{
  "vocab_size": 512,
  "norm_eps": 1e-05,
  "qk_norm": false,
  "attn_scale": 0.177,
  "init_std_qkv": 0.0625,
  "init_std_up": 0.0625,
  "optimizer": "soap_variant",
  "final_lr_fraction": 0.05,
  "train_tokens": 120100000
}
Each number is 200 + 30 x the weight over its row's rms, rounded and kept within 0 to 999. Layers, rows and columns count from 0. The size before them is the row's rms in percent of the matrix's.

# v: layer 22 attention value, 96x64, rms 0.152, rows 36-60, columns 0-63
# o: layer 22 attention output (transposed), 96x64, rms 0.128, rows 36-59, columns 0-63
v36,095,222,240,182,163,237,246,200,201,171,222,267,193,166,128,182,173,203,187,213,245,222,186,220,206,268,225,235,247,201,126,231,210,190,243,220,211,151,161,214,182,194,191,188,213,190,204,208,176,224,193,225,176,171,211,177,276,214,207,209,179,192,181,209,203
o36,089,193,161,203,201,217,177,144,160,201,163,169,198,203,196,176,166,162,236,171,205,214,191,212,216,227,180,166,193,216,216,268,202,170,221,217,210,198,203,197,263,155,192,190,160,165,273,199,243,196,179,198,227,148,220,181,147,224,131,148,194,196,187,171,207
v37,103,186,198,214,114,192,153,185,179,245,245,183,267,200,205,141,226,125,193,195,207,166,219,210,221,217,200,199,230,198,225,231,178,246,196,191,177,243,145,173,210,212,223,142,193,215,221,208,199,225,187,213,229,192,192,146,223,232,201,222,192,238,207,211,167
o37,106,211,208,201,183,249,203,212,178,192,133,254,224,200,179,172,141,237,232,197,172,189,217,218,157,221,157,224,196,181,202,171,143,232,175,187,183,171,227,207,223,216,182,206,231,206,227,232,237,207,175,203,201,180,215,182,223,150,232,252,268,195,123,189,218
v38,084,232,180,207,201,244,186,201,212,210,194,185,205,206,193,273,184,206,236,254,217,194,193,204,217,206,174,221,196,211,192,148,172,239,256,197,235,155,227,173,153,194,171,213,248,233,214,295,163,201,181,159,229,226,171,170,157,235,168,182,216,180,217,215,219
o38,084,260,249,240,185,161,197,221,141,264,212,210,203,227,204,154,206,209,225,231,204,229,155,218,184,228,197,146,191,241,167,163,220,227,248,200,250,195,179,199,197,181,223,178,212,213,247,216,206,222,227,230,173,226,168,212,201,228,159,238,242,172,235,208,165
v39,101,127,152,173,179,204,218,188,189,208,237,180,216,219,231,235,222,184,203,222,170,205,179,225,187,189,212,253,145,205,247,238,217,181,212,192,232,189,202,184,165,177,149,178,198,168,117,167,191,236,202,159,172,228,244,221,188,179,177,190,182,164,218,263,199
o39,102,166,217,262,165,231,248,192,190,166,281,180,222,196,252,220,191,200,112,198,207,182,181,218,175,178,196,220,221,239,194,157,191,237,208,191,256,208,188,196,238,183,178,228,179,233,210,191,144,213,220,196,207,202,199,182,185,211,183,178,246,247,153,208,217
v40,092,243,201,140,212,227,205,211,199,176,134,156,202,225,235,204,194,227,213,150,243,215,151,154,206,180,184,173,247,140,179,253,212,225,164,159,211,191,219,156,237,182,225,208,202,233,203,204,175,140,252,207,209,208,177,195,191,209,222,237,188,224,217,232,218
o40,091,163,211,187,189,204,174,218,252,145,213,249,169,173,141,195,212,190,216,212,179,196,229,245,196,121,223,174,196,195,189,214,239,173,243,159,163,191,261,153,200,257,164,183,183,203,219,200,196,195,208,169,208,262,212,210,184,217,221,225,217,215,252,223,197
v41,103,162,221,193,223,252,198,146,229,153,215,177,248,150,184,160,232,164,246,212,188,214,199,214,172,223,241,202,194,194,164,176,230,206,193,193,291,241,234,175,197,213,204,194,162,244,202,214,201,209,212,179,245,229,234,207,170,214,162,211,163,236,235,228,177
o41,106,217,211,194,157,201,209,240,224,206,254,244,217,231,221,146,226,233,194,243,192,239,213,156,133,214,207,220,249,220,211,212,213,213,213,171,133,188,208,230,230,183,243,203,179,213,242,225,231,204,118,207,222,204,190,197,210,217,219,196,246,244,207,239,187
v42,105,215,175,205,180,216,221,217,189,163,190,232,239,186,237,164,190,179,171,193,175,218,192,185,177,182,207,211,215,183,165,173,186,236,245,195,224,187,237,175,237,230,133,166,124,198,253,196,201,220,196,211,197,211,202,159,193,237,212,212,250,211,174,101,248
o42,100,201,195,181,193,241,219,200,203,183,179,194,151,246,209,152,195,259,264,198,197,205,228,131,170,184,203,217,160,221,251,220,194,183,200,246,177,176,167,235,193,271,177,175,207,161,233,199,153,273,206,226,227,227,225,201,193,187,209,209,187,179,189,173,175
v43,094,161,185,193,202,165,164,221,224,177,189,209,221,173,218,234,182,210,183,176,173,248,212,249,207,174,222,230,199,180,200,192,193,233,154,176,144,237,193,262,179,243,218,239,215,223,166,134,236,230,207,196,198,184,211,219,273,230,203,140,152,203,205,200,242
o43,090,174,165,261,233,158,222,177,227,171,189,218,160,182,158,183,264,206,197,183,212,178,191,178,181,223,217,172,168,232,237,175,173,226,158,202,197,230,170,217,220,132,175,218,188,211,173,172,197,201,202,227,188,214,187,237,253,149,246,176,182,253,195,221,257
v44,116,246,176,205,127,192,245,197,193,214,250,199,246,154,190,237,183,126,247,169,162,175,225,179,179,228,216,221,176,147,188,180,232,173,163,228,215,183,252,213,151,165,223,219,241,211,177,230,181,199,181,160,178,206,187,196,221,201,204,207,204,244,218,183,198
o44,115,226,208,184,236,248,181,197,212,168,173,212,244,175,199,173,184,172,193,190,152,224,139,200,177,224,223,126,227,222,238,173,141,213,254,167,216,169,172,228,210,235,260,205,178,205,227,141,199,167,194,247,205,198,214,209,229,188,200,232,190,207,153,226,202
v45,112,192,230,173,218,183,187,188,185,175,233,211,143,160,180,163,241,227,212,231,209,253,256,182,225,235,178,196,266,207,183,193,237,236,225,248,220,192,198,203,167,240,206,222,241,137,231,183,209,223,151,257,224,227,167,213,219,188,234,154,178,182,195,204,206
o45,105,249,249,219,201,215,179,164,248,256,191,141,241,248,195,245,245,235,264,202,214,203,170,152,216,161,197,235,196,194,186,202,220,202,198,176,195,215,210,204,205,201,171,228,144,207,203,205,225,173,231,190,213,194,208,173,186,191,207,179,235,171,231,213,288
v46,096,211,224,264,215,194,149,225,230,204,207,169,230,204,212,243,138,241,197,208,197,176,283,212,222,184,163,223,176,212,215,210,191,216,195,228,155,223,151,182,204,177,224,152,206,205,233,224,151,183,217,167,161,138,225,208,212,198,250,169,192,188,231,222,226
o46,087,214,183,182,236,196,203,191,179,175,223,239,225,187,178,232,221,200,189,198,173,251,185,231,197,242,234,189,220,184,197,224,226,257,196,268,212,232,248,212,213,182,195,189,224,256,142,187,264,271,212,235,235,196,159,209,169,159,184,243,213,221,200,197,238
v47,093,220,195,234,222,205,197,180,124,235,246,189,209,197,175,219,165,198,216,225,190,218,250,158,198,210,207,180,206,158,214,185,236,229,245,163,139,209,197,242,204,213,244,203,198,198,189,286,229,223,196,184,198,225,253,243,202,262,239,204,158,220,204,206,203
o47,090,237,167,204,167,250,190,162,242,143,167,170,212,208,154,185,210,180,198,209,208,249,184,208,202,207,199,191,200,152,199,161,173,239,164,199,153,156,245,213,213,146,228,169,240,179,180,162,220,182,273,213,196,202,198,226,259,249,206,225,186,181,204,212,188
v48,125,117,254,229,215,191,258,207,215,266,240,235,214,241,258,264,182,179,216,218,176,206,232,197,184,197,215,176,227,223,200,232,184,207,217,191,192,208,231,202,189,257,169,208,166,177,149,210,187,188,194,228,178,210,204,173,170,211,170,248,176,224,196,168,225
o48,112,189,142,181,206,174,241,195,207,224,161,153,188,198,268,199,155,168,174,223,233,192,206,174,189,172,184,223,187,197,189,190,128,219,206,177,227,179,183,213,224,229,207,188,253,188,214,204,203,235,293,161,213,247,161,209,200,191,216,162,223,161,170,177,175
v49,112,161,202,173,217,167,185,197,190,188,172,200,172,161,171,209,220,218,214,255,208,227,191,170,241,234,141,175,182,169,173,165,157,245,159,238,209,184,187,250,215,190,161,182,194,221,249,174,171,216,223,249,183,228,237,235,231,278,223,194,216,174,224,179,228
o49,114,217,154,201,154,207,210,186,190,223,196,207,140,197,219,185,185,243,240,215,156,187,150,178,155,196,267,201,183,131,173,184,188,159,230,214,191,242,213,217,158,166,218,173,168,176,194,250,207,222,217,187,197,205,173,250,186,169,230,198,197,247,243,187,248
v50,097,198,207,183,191,252,183,177,139,234,191,188,201,173,221,205,270,237,196,213,202,183,220,164,227,223,212,188,168,175,194,194,221,178,174,167,189,154,248,242,221,211,188,202,226,146,192,267,213,222,142,203,190,192,241,134,155,203,196,139,180,186,192,234,193
o50,093,225,217,198,167,209,220,188,175,207,203,172,235,246,197,196,206,194,212,277,175,192,180,215,221,209,199,173,202,245,220,136,235,126,229,215,191,193,213,177,179,193,229,169,218,184,191,175,220,135,233,186,204,206,207,152,147,246,249,186,253,209,161,198,252
v51,098,138,245,208,236,168,178,148,203,211,231,177,174,191,169,201,149,273,174,218,185,181,249,216,194,190,218,177,205,179,130,161,197,211,215,166,190,215,167,166,176,223,158,174,248,149,227,175,196,211,180,210,208,176,234,181,178,219,193,233,202,168,175,154,221
o51,090,264,210,225,205,195,189,194,213,253,150,194,172,227,204,218,203,200,194,242,263,259,191,177,184,162,267,236,191,211,200,256,206,193,172,244,203,199,197,149,219,171,189,176,205,208,257,214,227,232,265,181,237,226,201,180,227,186,222,192,193,207,185,252,222
v52,085,157,192,235,202,222,152,207,226,163,168,219,216,195,173,205,238,170,212,137,228,221,202,171,172,170,221,214,194,237,166,196,210,225,186,211,215,161,163,232,268,222,194,185,186,224,189,197,193,160,185,248,187,245,181,246,209,177,144,201,230,205,258,199,127
o52,091,199,146,160,204,157,216,171,184,230,223,275,198,184,203,193,251,232,163,215,172,205,209,171,267,213,227,210,225,160,228,202,193,251,153,182,182,198,223,198,137,224,180,236,200,210,242,209,202,220,163,239,173,197,215,207,175,237,231,154,202,206,237,157,187
v53,113,134,151,225,212,198,202,174,179,210,230,258,195,178,238,236,182,227,202,179,192,155,154,228,220,131,244,199,156,130,205,193,173,156,203,210,226,216,182,178,205,188,231,213,164,254,202,181,194,216,193,192,222,244,191,221,184,163,210,208,205,230,218,261,185
o53,108,194,182,207,192,193,237,253,179,185,136,184,210,126,199,152,207,193,144,174,177,227,189,208,183,178,192,219,170,230,172,206,171,215,207,256,165,245,166,218,156,170,206,250,209,235,171,161,185,143,176,177,211,188,186,172,202,223,209,213,204,184,245,223,140
v54,097,182,172,189,139,218,184,202,240,185,218,186,178,183,176,201,206,203,209,186,224,164,145,169,240,232,213,194,229,139,215,203,238,151,176,164,216,197,204,168,149,201,211,202,120,166,196,210,216,214,274,207,212,204,175,162,262,220,193,144,206,207,239,207,196
o54,092,175,181,258,159,219,182,180,218,151,201,182,200,220,200,196,237,159,207,187,146,190,195,189,143,241,142,158,129,224,202,219,227,193,240,175,227,154,240,234,201,247,216,178,201,209,233,228,188,191,123,186,200,186,211,166,208,207,178,210,218,179,211,241,199
v55,129,220,192,200,152,198,232,231,161,255,215,185,236,208,190,203,209,218,154,211,223,202,159,161,127,155,220,260,183,176,220,217,192,207,217,224,202,173,225,214,215,188,241,189,224,168,217,183,272,189,204,133,167,195,143,205,199,240,195,139,209,183,203,196,186
o55,134,203,255,219,241,245,220,226,245,182,230,152,223,213,225,205,204,165,221,224,221,218,176,227,219,277,200,182,171,216,222,213,233,208,165,211,259,177,212,183,178,228,171,195,205,193,191,195,205,163,200,258,261,176,217,224,196,200,265,190,202,174,208,195,125
v56,093,226,207,207,171,188,172,203,160,196,222,188,231,238,212,221,206,127,199,215,235,194,198,242,134,247,144,224,224,196,199,251,228,252,217,190,168,201,201,159,201,204,264,153,215,176,251,187,136,207,179,227,194,203,196,241,188,171,207,191,159,210,205,168,182
o56,087,207,190,220,185,209,168,177,209,198,208,233,191,215,191,155,203,185,225,197,190,236,154,192,234,143,207,230,233,222,173,201,210,200,185,144,205,177,269,189,245,228,162,269,188,201,147,158,247,265,179,222,247,184,227,229,169,173,185,230,194,193,179,168,172
v57,093,160,161,155,254,191,155,232,191,253,184,240,176,187,229,213,247,184,237,187,250,182,175,175,205,190,204,159,204,184,247,258,225,207,184,172,248,161,192,210,238,185,180,210,187,208,199,220,184,252,192,221,184,253,196,212,185,230,210,179,170,179,144,150,175
o57,089,212,186,218,201,229,191,199,212,212,177,173,193,198,198,179,220,206,217,279,187,139,196,215,252,121,201,214,187,215,187,162,181,222,212,177,249,260,214,236,165,230,220,180,198,178,176,229,206,175,188,151,206,178,226,155,183,216,229,171,232,223,240,122,206
v58,115,220,207,254,168,205,255,227,191,193,198,205,213,198,195,221,158,175,174,175,256,173,156,193,198,198,225,243,192,165,215,201,149,219,227,244,205,165,242,227,215,259,177,184,232,236,206,195,165,205,205,247,154,189,215,252,212,131,223,221,261,197,221,205,198
o58,107,192,166,215,188,221,225,230,174,178,187,255,226,188,232,181,197,188,229,216,183,219,199,168,270,185,232,148,189,159,228,253,195,225,216,259,234,192,215,207,189,207,192,256,187,253,232,165,189,230,229,256,167,199,231,219,169,231,211,154,153,194,173,212,171
v59,101,219,158,169,279,207,200,203,184,233,198,262,182,220,186,192,200,181,180,239,170,163,200,240,211,209,202,180,222,214,227,205,191,217,172,236,201,237,176,163,231,179,206,220,270,154,185,256,223,226,168,163,205,174,229,243,140,196,200,195,172,142,202,216,227
o59,107,230,228,194,183,146,236,191,216,204,242,177,161,190,222,246,189,216,262,217,219,235,234,227,178,210,223,225,213,220,151,200,206,230,173,191,208,270,181,211,228,161,161,171,192,228,166,204,199,150,262,204,165,187,255,162,170,214,186,240,218,233,210,179,172
v60,096,232,175,236,201,164,160,191,205,160,201,230,227,178,175,196,169,253,207,232,269,211,202,158,209,254,205,182,198,188,210,142,202,168,194,227,232,185,191,178,221,213,193,193,193,108,204,177,185,226,190,198,209,243,188,152,166,208,203,241,247,184,256,169,222